config.toml
vocab_size = 739
activation = "gelu"
attn_scale = 0.177
parallel_block = false
init_std_o = 0.00216
optimizer = "soap_variant"
beta1 = 0.95
doc_mask = false
steps = 3199
dataset = "wikipedia_en"
Each number is 500 + 25 x the weight over its row's rms, rounded and kept within 0 to 999. Layers, rows and columns count from 0. Numbers have three digits each. The size before them is the row's rms in percent of the matrix's.

# layer 10 attention query, 96x64, rms 0.253, rows 86-95, columns 0-63
105:514518515532478499526474507535485514487519471493462496505546464507506477539488523507510473524525498519499504511495465480484537487520494547531457478486531447501502497499442487502450476513454524
108:541496527511516524483533526498492486501508493493500486505524474518503554532505507467451526485513507459493520473512503509530495488538561547494491539486491515513522484492521474519472466437463481
124:466487494448482468485505504499484484481488447483511526502519507523527508497549460485459517490472523485528482487475483500481520441533520510462508493451486504528509567512498509464485512517487500
123:491476485529514536497471510481513508544471562514487431500487518526472516497491484466538522474471463512475517526453516504489515497500538519498539488504498512482495548538506497498491512527472468
108:435515470505479486484462513475499586476507513500507481507483479517464464475489492520522485513504545519547478485535524498491492490466472515460517459488498511516478533493516511499488531512483499
108:473480503478520425535497507475480493499460518473494542517512512476484499520532502469535546509495453490492501502483486506519479490509460513479495518503467501532478480519458531494476453552498507
111:537485527545525473549506487488515505510517507534478521488498487495480494487492567506485442515533532472510498463485522491519490514500506488506554520474481528484482539509526485481504475485507437
120:493492502493514521498538469438496500514534470504456530488504502489452512499450519536511515495448529501514471493478483486548531482476473543534501492521484501501492509494526473477470528456493481
109:501487511490475501533513545490452510523491497526507517488495493504472497524527553505500532504500525466523547539475536492500530472524552505485469451489507507503552473487478518480489518496457462
126:508504526500534523463519508519520522542455517493511497515519492502510491506485526544502455467491494459468477487502507459485511493533486445540490520478489489500487508491479535496519480459426527
# layer 10 attention key, 96x64, rms 0.261, rows 86-95, columns 0-63
102:515568494530484505527502514505478469486490474516484547488484459467525496534497497499534518491538515483498525520543481540467462495552473506514486464467505511537512486503496499481448497500480519
099:483466471478472483511566474535477485497486506502518488480449486505473525510532523509448550472473488491465518509501488517520520471540502497518486491523511502483541537472496512519453521475511478
112:471478464468491480486518510490487457482510449500523539507490518495493498515550486508491494497490519524524461477522519496448517461498545499499535530498529495475482524506538473464515508527438522
115:493501503510513523481464508460486479510476545548483474460455501491488514504508506482497507466509477488516553543503522511504570497497497478516534491486473561485484510524517479494527518492449500
104:462518488545535531475444526468498482535487471513502503550513495510519474511455474484504477470522461551526486494481501472492501497521512464498508503519524466482508485484493478511537466519487544
102:505462460512439458534503480498490514457510493537544538458505540478473488490478494488525526514498494487553475499457504510485493529485484498509475494502532552510473485499494513502513469515472525
110:505462525494533501512471483474519479524489520517467538513491527516466466486493501511499504497533498494471538450477514480533495552550499508491534549479516497492468509534514500500474513481527437
116:480527470525516481483488542434513472503493520457508496478495515529551477485501520517498507454464494467503478457464511570506515514486495496497518494512489503491522510476537474515495477457519478
106:506525483472466495486509523502511456522498526512546473489461535519487469515531504457522528448480505535501508504465540517474467484524505502506477467474519480506512525501483543479451490522477462
123:518505549494518495515549536482470495499501505508490486511537479512492545490488523505451498483532537487450519526515498485504471539515535499504490526449494512517463542480469488489472475466506545
# layer 10 attention value, 96x64, rms 0.264, rows 64-95, columns 0-63
088:506538477513510505501472506495426517444452534512455500498523501518526506455491503513501486494464519463527507480466527517522526507520521515489512504514505542549512543473486511534493499476503488
089:497487504488501539498520507553527489445506525481510494500476486532518500494532477479489487490492568470489522485431447522489498508500504492505523510499529491510448489455481527521542482514511504
107:500486537497462504471503440476493512512513492510491508491500517500524518514533533503484496502497520516497507435484520465535527482465470513536510435500522502482491454516486468542523513480452527
096:497459499501497523461454515471466491541496473496478486484546479520481471479536494496506490513507490541456540483533471487502476475517512503493483486524459533519528523516495460452506506535540510
101:502471490487517469451514500521515485509538503506490450514492540493467510499516468507481502470538485445524546524513529482459429493489507525524490492500460480464522513509516518487508509526532506
083:516481543496494554522508478528530495507465514524528510476515520511514501497507460482494515474532459488495520496474452499482509513461440515500550527489495487519506490432553496507497478511506514
101:506552526479470539510504516518466495516489523506518493509487480508486478527501490580514521528543544479445475506487495527452517487479527521510462493511458499514507499483477490518505469518528487
100:488462502515517447470485522515503524515467451521507507527515505494501532484460468525482552498496518455553486530487517531492522489481504481538488482457503496516511475506477514488491563529506511
107:456508484515506488498481474525534470497555475500508470467525527487506529468484517449464483499509505519514531472495517489488496512492496533474554475494441489533457505541506498472474524482507521
105:483478490507512493487495521508514483477472461481552472512493518514504486510473434524521476515485501529432506511497495535520485446522501537462465478493496482504475551490519499525503461517475515
096:541502463496502511509515451463439475536489509537531526532496450484506487498533523518483475488525513532525501515505514514506517503452500509529465447495534508502471540490478501485507531524490511
103:490499486539492504520528511487504530514490446517446542478472481528502495493529529462474476491509472531483486521442480506506468487484493527510506526514476493441547525514461481504521492518528516
110:539519465490510507505504503530524539510491513528460459484532475527458519540514496457489470481497513488493440498507513519522510549515512520514489480465499493489504478446509473487494507497458447
090:505524514477495537521500523481493546460528439477511489483516513510494519498509524522551434492520499481482505546480533576507465467498484488495489491483476516480488493530513507478508497511502474
097:497492505505512556527502487491483520508540483490484479505499545526508484496486501488470503476527494520442514506494458562457522495472487494505458490511535461443492488523488534476482521541523498
089:512485467509505488516538500488508454517536497467473490462516527514530500489493528506502483487468451538476496497504510464464462539507469486521548480529565521535516473501508520509482525492469511
104:479503499490505492538521492502482505517495520454483501481508480533507504546474490512506500517499489525487501516487445467483442446460527492548509521539504544484466525491495551515477488494539523
106:519516465483571518491500507460505517441477516489519495501479544510508502567476534484471502487489510504503504467508505484529473497538471515526516486504545523511464459494506531534505496471503490
087:517535495507519526514468503460482478501531482466483504492482510520435496504505530479505509484464512493476482500511492442511489513529502503482526513480506526462521489436529476511471475564475472
090:516476466503508485472505523468525436504514525523488525512512506555466527460542536506527487532520480500465483521529479446484517526479459521518483510484486484507508520493507520461479490513502534
114:528516484467491484490498471510501456508488478515483464519478458479519528496490438525495505454515480493512474548485505458515508518523547498479482472520470480531511474480526455474487467499465480
101:521486501513507531473491502533532507504460456536541490476490448477520499464460498552503501514498520474474502510459490492519497503510467491502535499476500549525471509455493502496464478511451465
099:498477511479477495462499494518500456483493499529511476477509495525546477497474460509487500480557475517508477525536510522513525493472461528536545522521536560479477502493469530520534524495502474
103:512517524479533513499519542506515483520494469513479516492481473473479450475491504481531523517528455511494508519497496455519487485461537491488495503533542499475475502473459497489501554475569481
107:510518506511512469458507519477498520542476454511487495478532509503495516526507532523487468502513509543516568522498462547501455515479497501448517527530491489512500493496516465475491477538470531
090:499537535492477493471498529485472470513546492477500490548473529488494493514440515486452491458516494484508525497502547479520539492474521511535510539458536488528475495520494532540491500501503500
095:480468504512490523527456493454495489517483519476481533516474515455508557483511486540525498521513503533496458469468539482521486466453483512484515505508510488553458491494520500487458491528512507
095:490526488505512485538464463477503505523503525513529518484502506473482506472497485523477498537484476499498468463525549522505485516536460518480459538510490533498465502435479483509514507493463558
112:456534503475503490499527477479528501471535504465561508488465454503499499492500470499499515507487528475445513499509532495522487460502441496515498536518511524495471519468467518505533461520525482
086:543491481457462513451470504510499513476478436501507481485486532474520528472526493477473480497485518495498499445509486462501476543514481503549488507508457517495483495461523519502518486536485473
096:531479531490479543494493511467500517496497472486506519517483454541467520487507509491515531480496496464505494478511493476464444507435474504455472523555490524489479532511541518481485525504520504
093:496495513467470524472491511497530482467479485510484478507498495512475487535518522526492498551451535531492542539490465519509511447495490485525502551523529521484471466461497462514478496525466478
# layer 10 attention output (transposed), 96x64, rms 0.236, rows 64-95, columns 0-63
093:558520533556492459517460490507514491468510488467503463467507524492521499468512456488483503507494462438468510487495478513486547527484512499464514500483505525527479485514483478503476534524507515
089:457494508513502481505481518486465515479461492520505498518498506481509504457542547533489484474508507490473462505429541481503500486516489472515539477495454508516493497542534528537461520499471478
101:474471516514505557475540517498478571478513524557486500530460507494485502482497517508491472500505470504478543468493462493484495527488481493468525499526524501456475504486517472495514487514548477
106:502507485492501495515490521498522477517493491486500482491480499470441504496499512522516490493502509490518503512528587473500504491500452518501413506544550486508458528475496530518492474480520514
106:511539463481496510517562454492519518511529477538506547488533503505502480489481503468533495535479525472480523500500484484516512469508462491537457535450497527505463461493497487516514468514508509
093:483484524480485498511508543510489493514480495529482500546485487551545482440531553497517512477532528502533475485466505464510506477541538479496477535507512497505517488509516494511452473503512544
104:521463451499499473574488554483501474530461529487495517507518531465516516475515512500562489504505475488501553490448496501493498512521501525491531535525482515487503502493506527482520514486512522
105:519505489546526479497464442523516519495518477475495521495524507508503500561489536489525511511494477494460481521468493486527505554513445488519475511486501530482497498479538486489464503516562488
100:504510495462516474477540522546497519519562461526462552514482480507543484522497521478489443507487522491493516476543489496487469518501519497488478501486459508510453503496498511543501481509484472
099:504479474521497504490488476495545497503482503457502479474469507475486516499523500502513482500542514491506522463444510512515512472578515570499473521488525501489526517520502544484458478488462497
106:503540485508490494511500522488498549492481496507546491518501499484536556499506462503517527450511476541493501507464452466510493529513496472504481484500509488442471477465469522499534505517501556
094:500507520548501543503565466489505485484514472465489463510508521467516502499509529542464495513456526512492477522488532481475510503472519525517484488486529488473469537428497509509493517514474516
101:524486447501491464479492529482481495517520448521527478495515496562516526521530492484480495522466490526507467544522486551480532467531487531496515492504534499496506462498542496517493493495517545
090:517500479507497442566569488479515505484494518500467487492449489481491507546527486470529486519518471494535455505525514490484509457523498534513512517502486483478509521492515508545494488472500524
105:517449451538503463544553502475533481518501509530470490489497472481507506508526515483506526488518499490474468514474518452545510516520475477496500511542497498483507513491513506562529520506469532
082:501482491480503504465536531537488482493485511505519546476534483521507506485494509507468506495540512468504480447531496456483500470482499487467512536523576543535512490484475496497513500478462466
093:502540468521510511489524510534502506506457535513505464483482471496473457472529503547440505483505516504512546521444507519488505497501497483489485516439503479537516541501487517495532505529475488
109:512520488524519483471504506513502505496488514522509477506445470479477482486485500461435509482528503493515508535529461495508512474495504507458496512478490504521545445525510444512505509519460439
084:549483512502506510480500528457518481513508498526527490468506465467515494538530484524524513482450515524497510520567516460534499465459519508486499518530554506527515477495478488530472505487529504
087:529495500477501509483520517479514492493487493491539486509529475511516503502484525479526583507462520510491520468463513482474538470478495531518469459511534508497502515475461523525492476426497513
115:480482481482462488467465479482450474478489465539510533497533521516539440526495467516545519541501503516527494487483485531494478499538489523494507506481556475489479478514495487471506511523514520
108:503531474515452488521473525531467516501503503522495501488449481528535494530507529517534523493531464505495491543512524523482478481493541516499502497507511485505515493523513547467407499500495490
097:497553505518506465488480518510475477495479519549475509466465524532483522463473539474490508483541542504481511502477484487484465514516541477488479467450503498471530535474513523498496501538522520
099:512519516452490541531499495483505484517484470488525521455489484517464508538502517503522465484542523494504487505453556458498499563471498503500486471459509489496548514497485497477540489516481513
108:486478506500500525483503462507483505528505517466475536483433525508512482526527524473513509472516496505514475514512561491505494465492521538502476548510516483523432505476503536483544504489530481
084:489515479535471497453513510512506488490486562533490531481503465515497490514466490509537472465514517492468533518488506477508517498471489468452531473473470502481493488525523444547472533517507511
095:566492520497489514499495474544472516511463519531494445557508502469531470525468504515508460534545506500507509465469480515532495515472476514475509523512509501523505527492485544504488527474493515
100:494503501463475518467475524525508539544497529490477463491509528509529520518527488497494494464486498472495497470560473552543491522470541504534494545478509493468518489459506530498483495477518478
115:510522461470496548503466491487501510510464561518487500492509488466510485477513535490504450484493524492513484507518491527492509474514520503507505478418483445499537501525501545506455511506497524
081:457525500543477525507474533485476513508506487540523477509464508497531495547464504485480501511488466491510515522536475483492519460540471536543493498496520557494456480493475490509467493504512458
097:486512531541501518522517511466516489520503495508499469517485445449508475492462502461514513499494471528486492484502557484506504485479520496519427504473485485544499507496425521507519501488519504
091:513554508516474514498439489465493503502482502508480490484476489480460506486486564512498527485488518561487528535463499514467521447543499528500533533530478513500474518516523485501508514492496489
# layer 10 MLP up, 384x64, rms 0.214, rows 0-64, columns 0-63
109:479477522520509448532500469480489501499509500523508467490473479501538455521519456500469519554516483520514461500510495505452470515513463519527465510507508508487481511450488492540515522511540541
108:491504481494500467545498506508427519472508510530487527499551514543486488529482514488473497482506468563522492475522511502505486490500554515499490529510541500491477473508484511488534498515509438
102:495487481502476494508493469488450472471491498477497507472500476533550547479530455478473523508488499493564513491527504491493480512511544548501502500524496551478519484462532467468500530487511488
119:513524559489495526522498514513485518501510484534493486473453546509526497519513502467520530502509449498514491512497504459463475577499479518493485513468504478496531496496464469530525476520480465
104:498533508499530487463499510510502504480528497534534508461441542503512505528497486508490441438505524504508506500529514516505480499508473504492528519460520449496487535506535452464515502483465506
127:493503511481485453523514528524530558499457491520526497497543493489481462502497484462489519533477475512484508476518498544518449470533490480495503520505495528509483509559517475478541520498539528
127:512519490478452482512534448544503492488479514517500474551499501500518498516559512490519501511519510482502524503536473544504509489540582493474502475493508488513491492521454504506485533485497535
113:475529535506479514501465488476465498521470493507513531504527500516497553470470510520476522532513485514550541458498478561481501501511490484500518464499489485524546511551479525474508519497462487
077:476490527480475529492518495478504476503485538487486542495488511465503508527461514462492522529527472484436528473474508474511530510475550465490505484474477542485496542503488518494468546505476524
104:567516516494464522484496478500512499456515454512489503486523506500524483510489487477472550526442523462502462531548486540520496475495529540512469476482505532483512487507514516514483480524516501
082:474523527525479513528525493532494522493527548510516522518525531513480526450477544481471473481504502469476504532468510486527488488456531501537519490520504518449468559511506509487496518512526482
113:479461498520489445491515498499506464552462479460485537487475498497517516510542500500499506479525477517517494478562549479488474511553535514456494507518496480486519534501488515540490489484518505
106:511535548464457513487486535537493505479500451533446537540540529514473494529542492477495533480509503458497482465481493515507488513521524524453493516487515502470507507524483510514515502492485475
103:531478535498476471500490489507496512532524513502517532489473542526457517537492512476501501478505517506475463516489496484488460504451482485513438563522495549482476486494504478551487493477517477
104:508489494467447495499529462512501518499499518511511549522463453487482537531512556463441525491525487513501499511505479518492492459458505506472480541517499480471515525510501508534481464480493516
080:524501503498477512479467528503468530507510472510476538511483465478532464542509504501511496518475543523494466509507492494514489517519501453516493487479461467487466525526513493577443502531517507
050:489493535516523492502513502500512508540459511472506471472502512506500488514509497500513513446492484501541452502475510542523510519527512485548473562457470455500478526528451526510483462494500484
108:508507525471483513481511472515494526468499494564507549474527494536506500527473534519512491493530489466448497467509479507489447558489469470487493500507515500516515513515492494456482487552477521
112:472508519510494535542452492466507524463514505495499506504550519495471508478462496504459502535489448500513449509528461500530521518495471515524503470497487480465464488506548463490493522506538499
127:453475538481504500467513473498500475477512469511470510503505497503526490478494487495456473513495503523525465525543428542530522486492524464515509498509492544467545500490478506507476530491545525
109:519481532427544492506521466518506524506493514497511466524499511542521482543516523510528518495531479466515516502529471507548486536501539478492498495513525525472516505497472491501453462462523503
118:467491514526516527476536511488520513498477524505535474494482504460505532479527512529492533502476430465450496499485467479462506530483497525582499526510499502467505510477486478505491513494486485
118:510498471528507501520478487471463499492526501489495546498524531527457471548457484529543485521514497519472482498501492486507472560490495532506539530478489537506455530521468485516498492520507459
072:514482491520504509434551486528454535472515494513503519522510524484532543490558542507486512505495461511496477485529491498515496478484507494471506475495554502489482472447483507488469471509485476
107:488497485484453502515528504452473499488480524517513521520491445487545491545502462476469508477504492497525537504510483495480538453523500515485484525560477480509490504519471550472489511456500500
083:472501508466460544494486526518502527467497525463503460489487551528518516517497473521487469499492485510487506507542487573472500520509528508548480493482517501523476532503473523514541463513525515
079:488552517487510512564527543511466504499451507490559491493444521490497521483506501515489510466506480509519561543481502505472490514531480510516465493495538503493499525500486489493484451488492511
083:520520501499519523490552454498501510476501537516482481525481482523492510483484528542491479461507523543511491483518494461535472516472447451481468497460509480499456488525474509517524494503542529
123:521538562485495554460522503490484488519517487492495494528482469489509517510509507536474559470499508458540479499457497502516514538515485499529504476514479516500557482502459465492484466496489497
157:518518478479522509524545503472491522479496494511480555496508538505486530507442541484550500502470498525520490493495480485491515542569512500505480514499510510474479475450493507468496505474451480
085:539538494505468457493514507537498515506490514501478454483490497476500496483491463494505483515535498516506535518518467479489488456537500541500480496469519508504563510504454475486433484548494498
103:487524521513488517508463513477496529462498520491546532475481524537510482476449478507477496495481532511543522517499534498474474509518518559521512497521510492500480481463481447451513537467493504
104:511468504443505508518517513509483517511477457525512530538470514508494518463489449506469498491486531484509502432500465534478510507486522518514476541526483510534473498505459484448502480485500467
043:441461501444497501508464546536495502458516543470480500499517493451449506539514533508502490473498490474485519506512496510499500535503468489506481514520477532484490459521486470484504487468468494
111:514514519480487474511512463448475518525502529519503496515508493512548488520508487490465547494556512493485449468476521499491480503514492551512457507499518512542546480506452471502513481503528467
126:492534530492522567491510505508476500464513512508495499495464501503535511506466524539510490487493559491485500450478499468544518514504531500506471468452545466492502524522495483493466483490461472
126:505489504488497496513505501491494465481519499508466476515540489455493484528520487504489474527502505494535490483534461493476497501486513539567430479453489526507493567500526463499505518504484461
106:445468553537511509516490505443511497471472515517496498483464516521494503506507452500501476515513489560502499503495482507525476545499468450494537517482462474457515468519497489525511509498481496
099:457505515510513542532474474514471517465481533530528524533523479458505466535521507502491479455487470521494542490517499510513474541518514486501506512468496475471482502510552489463504528537490463
102:486524540503508559486498517536494503486504538517491408516491513519500511512512503510472477460512509496511511498521487458491479530510517518504486480498534529532505556486472490532470525528465498
109:491502484530519485495511552513499466525523502483552497493536485484487513463540469504474522499510503518521466459496434515511530475523469535480517529498491517495499501535484455546488508453500497
108:555499531488475467479522485533560493481464522526510488492554513484476480502505504515543498482488483531474447510512538526506471519498454486507506515450494493481446510497502506509507496526481512
079:516545499501515484538549526530501494507507465499503527531489482516510481477547469502500499491501538539550521531531500516482483480529500530472472526497532448541512478517496533478510473478513538
077:520510528483518528515525510538467538500511503476526495537505526464480520491513458495514527519486488477523466467500479485459477516482494539492507465484544503555538465516494500501490489474539555
070:525499546459493505484482515526505494498523496477485492497532519522467501528531484453486453504497499489462501565508463511523466528490499494499507469464511469476506484547514462481456506512487453
105:539488494500542499480498499476486498467478523496491560480550512523510502496526517478496553488496509497511511467498468497495531476513562463462485454460496503508497527496477460550487529500491489
120:474477501468496513488523554482535521508477483482493509496580499505530540461481504531505478505497500500533524512491449524509501520486496463509488540476480533527514485505524525458457519517481520
098:505497502490520518525525464464523436497470504510577505514498492505493551458521458503498493524521498519514466505512495475519532507488482524542456549507509507511549501517503477484486503485516490
096:502524484512490484551546516544485462493552498450485506512503525495514531534500447465473494468517476491481469505505489470480494534514508486497465499531465512487482550470495508492493515471461509
118:495485532490489450509513510498517503507455524500495488494569515518512474536504450515525525500484477530475499465543496506475480518495469524505476551508526535505474497469484498486521550513516549
088:532479540452508562483530470513537518503475529480478481515449507523489522491492495492468524530507487488468452467503500470524498473492493508532471470498499540498542477473490462500472503516514493
119:474505519485475505514492485457512527481476528492509515480527500542477543498514548494518491481538458513481486471514486482462507488474502523516502561491502521535520426475503502482457517494534493
116:456522552507509491503517484493477503458540469516522528470519476519512509491505466485511525528487534521474510511516458527493453480506516498505486508544487550451540502516504490523525457522529483
093:525536516487487505503495462522493541471493526478487471497540509515524494504508463521509533525551503488457503508527509492548541523461495514515517523486552509478474490516500507492467531559534518
075:539504483480493482523535493517496503494480510466544473498505556454491521508505485508497462487515496465491525490481447499447443468504486502550491523516517511526512546489519520476473474512473504
042:538513513512491489476509510538464495507498535512553529505526482531524499470488534503501481479438524475491520492534480508472527531513494519484494449505521540494511515486459483517454502499503560
083:525535504475488454522472509555483512537478515503501527532464503495463502467523496472505529518541510474514505530503475497524477501491474522475518483495463511483512442524500514479469456459503463
110:450510518466571518512511573488490517468501517505504500504464464508490530491455485506500510494515475522502504520502532517488492511542531457469492472557485505503504456496504492493486520502516521
069:470504531499509496459458568522528525465463508510480518516498502495481524512538455478474539530466499499529550493504493501466466508514512490460508504482482489470486502479526497507459488464523484
110:497478473486508489502529508473476458493463478507523504529487500518504566497520509513505500464506543519532503423467480493491488460536523531533511509518477522511501496482451495514468485481505539
082:483472521521489532516482466537471527493529493505473533467503469500499506495494492479506548513479488515521538497496482543484546463537503474511479466478507493516458499519463532466451495536509459
098:485479461508529451528508462513499491505490493527489454517541504493503489473530467518472501564508491480489490528518506528475481518484485499525537515481516487510510531527483458529456509560525515
090:516460485467513543539524519458519544500493484497493545514455516457514459516482506482490492493472499498492445487517494495497478496520497471487488510493532438480473517471493530474492490489547525
091:466495529521504471506502470456531498511478553466520517467503464446537499472437472507534497493474471521463472508492498499504536497522510535523486481465499489519518485520497517491465512534511513
127:511470480546509505486520506523460476514516506497489544522501515487536508489485460477472526500495517505476490461535510563520505467475530507523539505522478544516471551502471473483469529485492473
# layer 10 MLP down (transposed), 384x64, rms 0.203, rows 0-64, columns 0-63
112:490520531485534491509506495488516503505487529502497467531526528476459490490544509504456532497496536473474508492456507453497483514540526483546563503478510500455497499518502535475496504470467461
100:543450498485462501473502546503470487526516527520476531527509538514516465514471494488487487520459550509529525479484487457502519486493476483517516494474471528517522493487548520517453490491512534
102:516525502500510457533536469499530494485505468482484510531489463491508518518515491504510493473502533473517555540506488540540498483510517537521507437523464512479486489511558523481520468531513516
116:485505510491530487495548481491491466547540490525501520495493484518467480491484515490511496486506475475492483446540478495500525497537504518473489520535480483481546525533416478499524515507533524
102:485507455510512509501492510518476507548482466517509510499509547535470537433501477485515483526487532472494544522491494519513459517472500472518484488509529522489514519523483563479497528481545498
121:529488518519462487535475468520499472488498524480516485539528484505513518539493512473501518508493495440540534478518524466506507530505524518522491493454509503456497533479443526463498478461525503
118:477493490545522531551499490500506555517507504504464510532497557512483509513497503519497503494492471479512529524451521508504533507523505491500511499479474489504500488501520414538488497460537462
095:519500523481471451471502511492486504516454510509519521537492522478457456507516526479478495475504486496494541488464533463480507496510521525538529515470530495451549539504468497494479474492464518
086:469483481514499529448524520486492492538548482497508511472490520505453504518497480513451494442461474512500466467479486527500515487491471472487505530541479547487499548527519513511477514524499489
103:473487486503505495516532461523484501518519488475506519484533469523510488498538500491498485447517465498496515480509532538555501546462530508486495522501514500478536443438468487534497498490462505
079:477498515519505513489493491456500479504491509547511539491452484510498497517475474543503491513530498501525487487571531524525510459487535549523497510547491480539531524469508502508466511494455486
103:472484475487510450459517530470478454525529469512489544480509489475490499477520500510537479504448514524496471519498516515483523505534449498496523505531500485504489502489506504549531497474489565
095:495499466475492508490482476487528497543503556494496520479482481489503458482522484465511514545459526476475511520464457494465472477492533525504542522484519444489510455474514506507479497469471501
105:515500515519540506517454486496532499488486480498506527500492534548491515491552503562543486492502511492477515500516459537576512504510513510505487517543471482503471497498470488491503496537522456
105:520518507489463529517520495507524522475513499534476530520445514480522488504455527481476503512541488507502514464484521485500478488486476473521492518564504460496493515514502556458478527528476547
097:507508468501488473508539535509494541494518534498507450516520527528500529524468489518506493550497513495502480487465497518478486503567544491487479440505486519498507498507514552474511491509526552
063:494523497444497498506504511500511529484537489502541521522499494505504514517477501518496482530477524499475485478502517488459466467447514502476494484528482486455473452454550465470564504513503512
119:539504514520480492486542532468489496541490553472503445491512496479481516525533494517521510458521508453470492452496501498489541481489509494491477493504467464532478477509506501530539510459484534
115:543522494460524517497500510546507529490465511541510487486478503488493505503544507509508502491559491502543503506502513467514474489522501499513446519522497521538521507496481484533456441512547461
124:462484496495500470546518508514514484481487485500502511543486504505469486495504477488493522547529485440524508497480491526512542522518493476512532565528513529492523478542486481503524541472546469
116:550500476468527499516524527514503489490538482465474492509512506549491486522510517431516495508530536506508501515499503531513491488465513512442496469517533460530465481515512455472506494516542508
121:515472473510492480498446512551464483509518468515450505506523469518498468504483472498529537494503516532515485489522491510485456516501467480445464560482470487550499521516517493511504476500502499
118:530502492487442486454537487498519464482522489533494450501531446492506505505510519528515495479491480499563485515481461474441507545527501507520516511502513509514470516457516491499501515471505514
081:491498475500483508532466512484519425478505501468531528513522482507455461510508532516520487486512488501513500477524482461545498495494493505525498499525426448516521495499532530535497534510493502
098:449529523502494498538482486482482535504508499505501526478506517527543484494501502450504483497501497520483523509472462499505537490471578490492517497436509458491472508519522473530506493497554507
082:502474520507489519525517482515481511498515504512550504484471459537475472502498487498504491525504530460466441486500552508522533450441520476492493523486527520505526468497478492465499507534462480
087:463490503500492510463504491475467510490510496523490503466461475467509517456489461467493491432452508513514464515517519542519460501470487511539525502504519478522504528507513496523535516504550533
087:494490540524495493493465560485493506439524457483533509493492548489505490497505462514519532465506517478502529493548519498526538494475511514536487502514498504496503512465502555476493533476458479
123:484443470479504508472524513498532505500506455446521545516517475516504457520473503505503527490511501495500522464496442552506503481501494508500501503457482484479472489534479545533533477483524519
149:502468470542556488527517495530465548543457476482473500475510474503503497485530468509507558498492523545489474500476528524480518513464484479522485537498472481512477536525490521504509482498513508
087:484486493519527463527514554493522480516490500506538492505532511527492507466494551504508520496453519493521521464525508482534520523471487490560530503504497496545507507487576489505477514465498484
102:513488486524478449477474463469498483464489519515506517507481532469538489505443512518518537493506481512478498480519542475487547480513552504508468460478476505540498472469502523503512543492523512
104:534530492522530472525482525505516463530457451479512482531482534494533497510487493485495501533502495457503498533517536539494533502499487483504480446464472481519473494497503469499495480515560462
060:495506506548507494497467456493492506510472521543517508483503493535556495469512471503497488509489501487517471486465443495456499512440510472490534461540506491486498537490521522456534489526509500
119:487490502471502493488514498446512546477500534486466484525513502483514503505499487484477529511529514429488498496502500538572494457478503520536547513489510499517519477442499473475525494515484486
126:549509517497476499496500516509471522504501473529451489467500502511527500524515487476536495443479491487504479535443496512470542529500512489489510469479494501524489425527518496536477470473528496
125:482503499505485502483497472479483516446479459496495509520475523533472517473518543514486512504537509499488473473496508489488460501531491506521520531564484554480555478486482440466513511501516505
111:497483496451542510526509495509487454454484500491503510478518515536512500513522525527524483508506479515510479510536544537502525516489505525500505526554463511469530453486510560544475508481476503
102:543498468500501480508573502502522534487477468523503522487489481526512517495531558506484513510462486481524481498507509513469504471475515532468521516507510493474530521452469457513489473454511531
112:485462481534499452543472481444487497538532510517474480499516500507502481514500535502487555508477491479477466476481471555527496499509483520502523532509459489474510477527533477495506493478545517
111:507500538474473540493521452480450546476476530522518493496507499496501497507512536547507518508543500518484495501481543500475537504460496506493520510552546499515519536509535494491521518499446490
100:533521474512492518544489494486498492491477485474525517542478499486496476474491523473457486558447461511438547508473478495492516512529497482460519466538511509520488484512490495536533499491504482
087:481500505496460522493549482513499487475503540534481488494478494489498538518510527525535529468510496493503459471534493476552476533497521508549481523526533484496516520447512464518485489548525491
082:483517517487490495519505517487542512502515464546511527491494511486515517511505530502490486523497506530511554509496486537507494485481460432490469498552503463447495439475485503547500519516529499
074:453436515477506486516479494466430476489486477513535505477524502498474517508526459513480510487455488517523505517478503489494478516531419503536496503504499463495485495496503511520492522459504501
104:513528503470478464515502485546513527489439529482522502474501471511511497490476536505516526481529534499515501536540528528472484484478493522476548460508510501540515468528481505481534452478520491
109:532535510514477506506501477442484515491503506543472475531517510509497531501527453476473501485495501523504518492451454505468498502494504465502522518489476533522524504539452484475453450466518493
088:526497464532504525507505485533487529543529493523488505502489477495481482507500523461531523504538518534473520485442442454481497477487500525453519495471504453453493488467489495498509475520514495
085:490460532486519506470480505451532511518482501490528461465494480458515472498507536515539474492477475472472516471524542510547521469499499490505490518464516463537510493502478456485483516524505456
125:499516502535497463499509502520538487484467483545481454486523503454484473504495509524489433456524487486437466497515512491483529510495524503528504509500483528501477535480493541513509528471529472
092:491510500491516529488486501524487524514461516450461478481497496506532565522502562497477523502444499537491525475532494521539526481484476524471509495502473511459485509474500501518482509525522458
105:499525493508495486528496483512504497533494516491502474520505522477492495501484481452482515490530470458442473492513504466479491492537517526468550522502459470466453486490544505498552558510499498
107:450520498486522489492524518483491506517475485514500505463529513524511561493517483491528472527469499482499503519505524531486480454488470461522496512482528477500508517539418476515494507492511558
093:493515499500523482532480506475511466500516454543478506447500467521516517503522523469491486494424478511524506485503477476500508499518477498502453472502497514465447501511477550475474540472490484
085:468498490500488511500450552492497509542540493532440483513513485556539516489495487533493517505479539516485488519516533484540543519519538464475510509503486515496506464493505482518494528461522500
057:426528455533511522475481476534505493507501468484494484471460496498470482501507498520497510486553549544510518488530486490458475498514513444519489500500495497504520500490538491513527493507449512
095:520445508532481473467523515485460488448497531527481477461512524496481472511525508533493438478484486506489495479536503510503493531496483480512522520541518506493487517455500483498542494547487463
098:507507515506528487511546532492470525499523576496499514561523473523484491541495491507515467518520502492517464495471501506484539488516500489464532507483484524472485475507448514498450475462507503
076:493527478496544486480492463554520496450511527516497483519497482519527482453511457458537515501494485485465495529475502525464520437489470480487514449489505501494483498457503497480516508508481478
099:494472509531512552501513523465497494532473516509530535463521526499505467481448488536492492488472515527489524511476540519465442477509529517488501492526497505511498498570497464492485469511521488
074:464491539520496504534466483475523472473498471517482513531503474509518447436510510506482518512505503511459490509494466486480514479493486495481553447449475460474474523507526498491498506468486479
095:498472501567494502495489521525514521518453524452526478476494491496486495456480479490497524511479440504478483460500514460479489513523478521494532486489502507503457510498512547559520507504478535
098:496492519497482512492511541515467466515487544552500493520513466520537509484470500503529495479484545528481523508483491464432548517501495489483566462505479516508519537493494489488515518500495533
097:508536523542462481498533533471530479532541538477475489469484551520501490506534553505507498541518528492468505467503495464511525506525477476485504463517504492495494542480484469489508518522482530
126:453493500499519531519483483533499478506447479486517570520513485450475493448533495506478520516477504501497523494536515511484471488480501463479517483478518524571503485488503510537508475525493508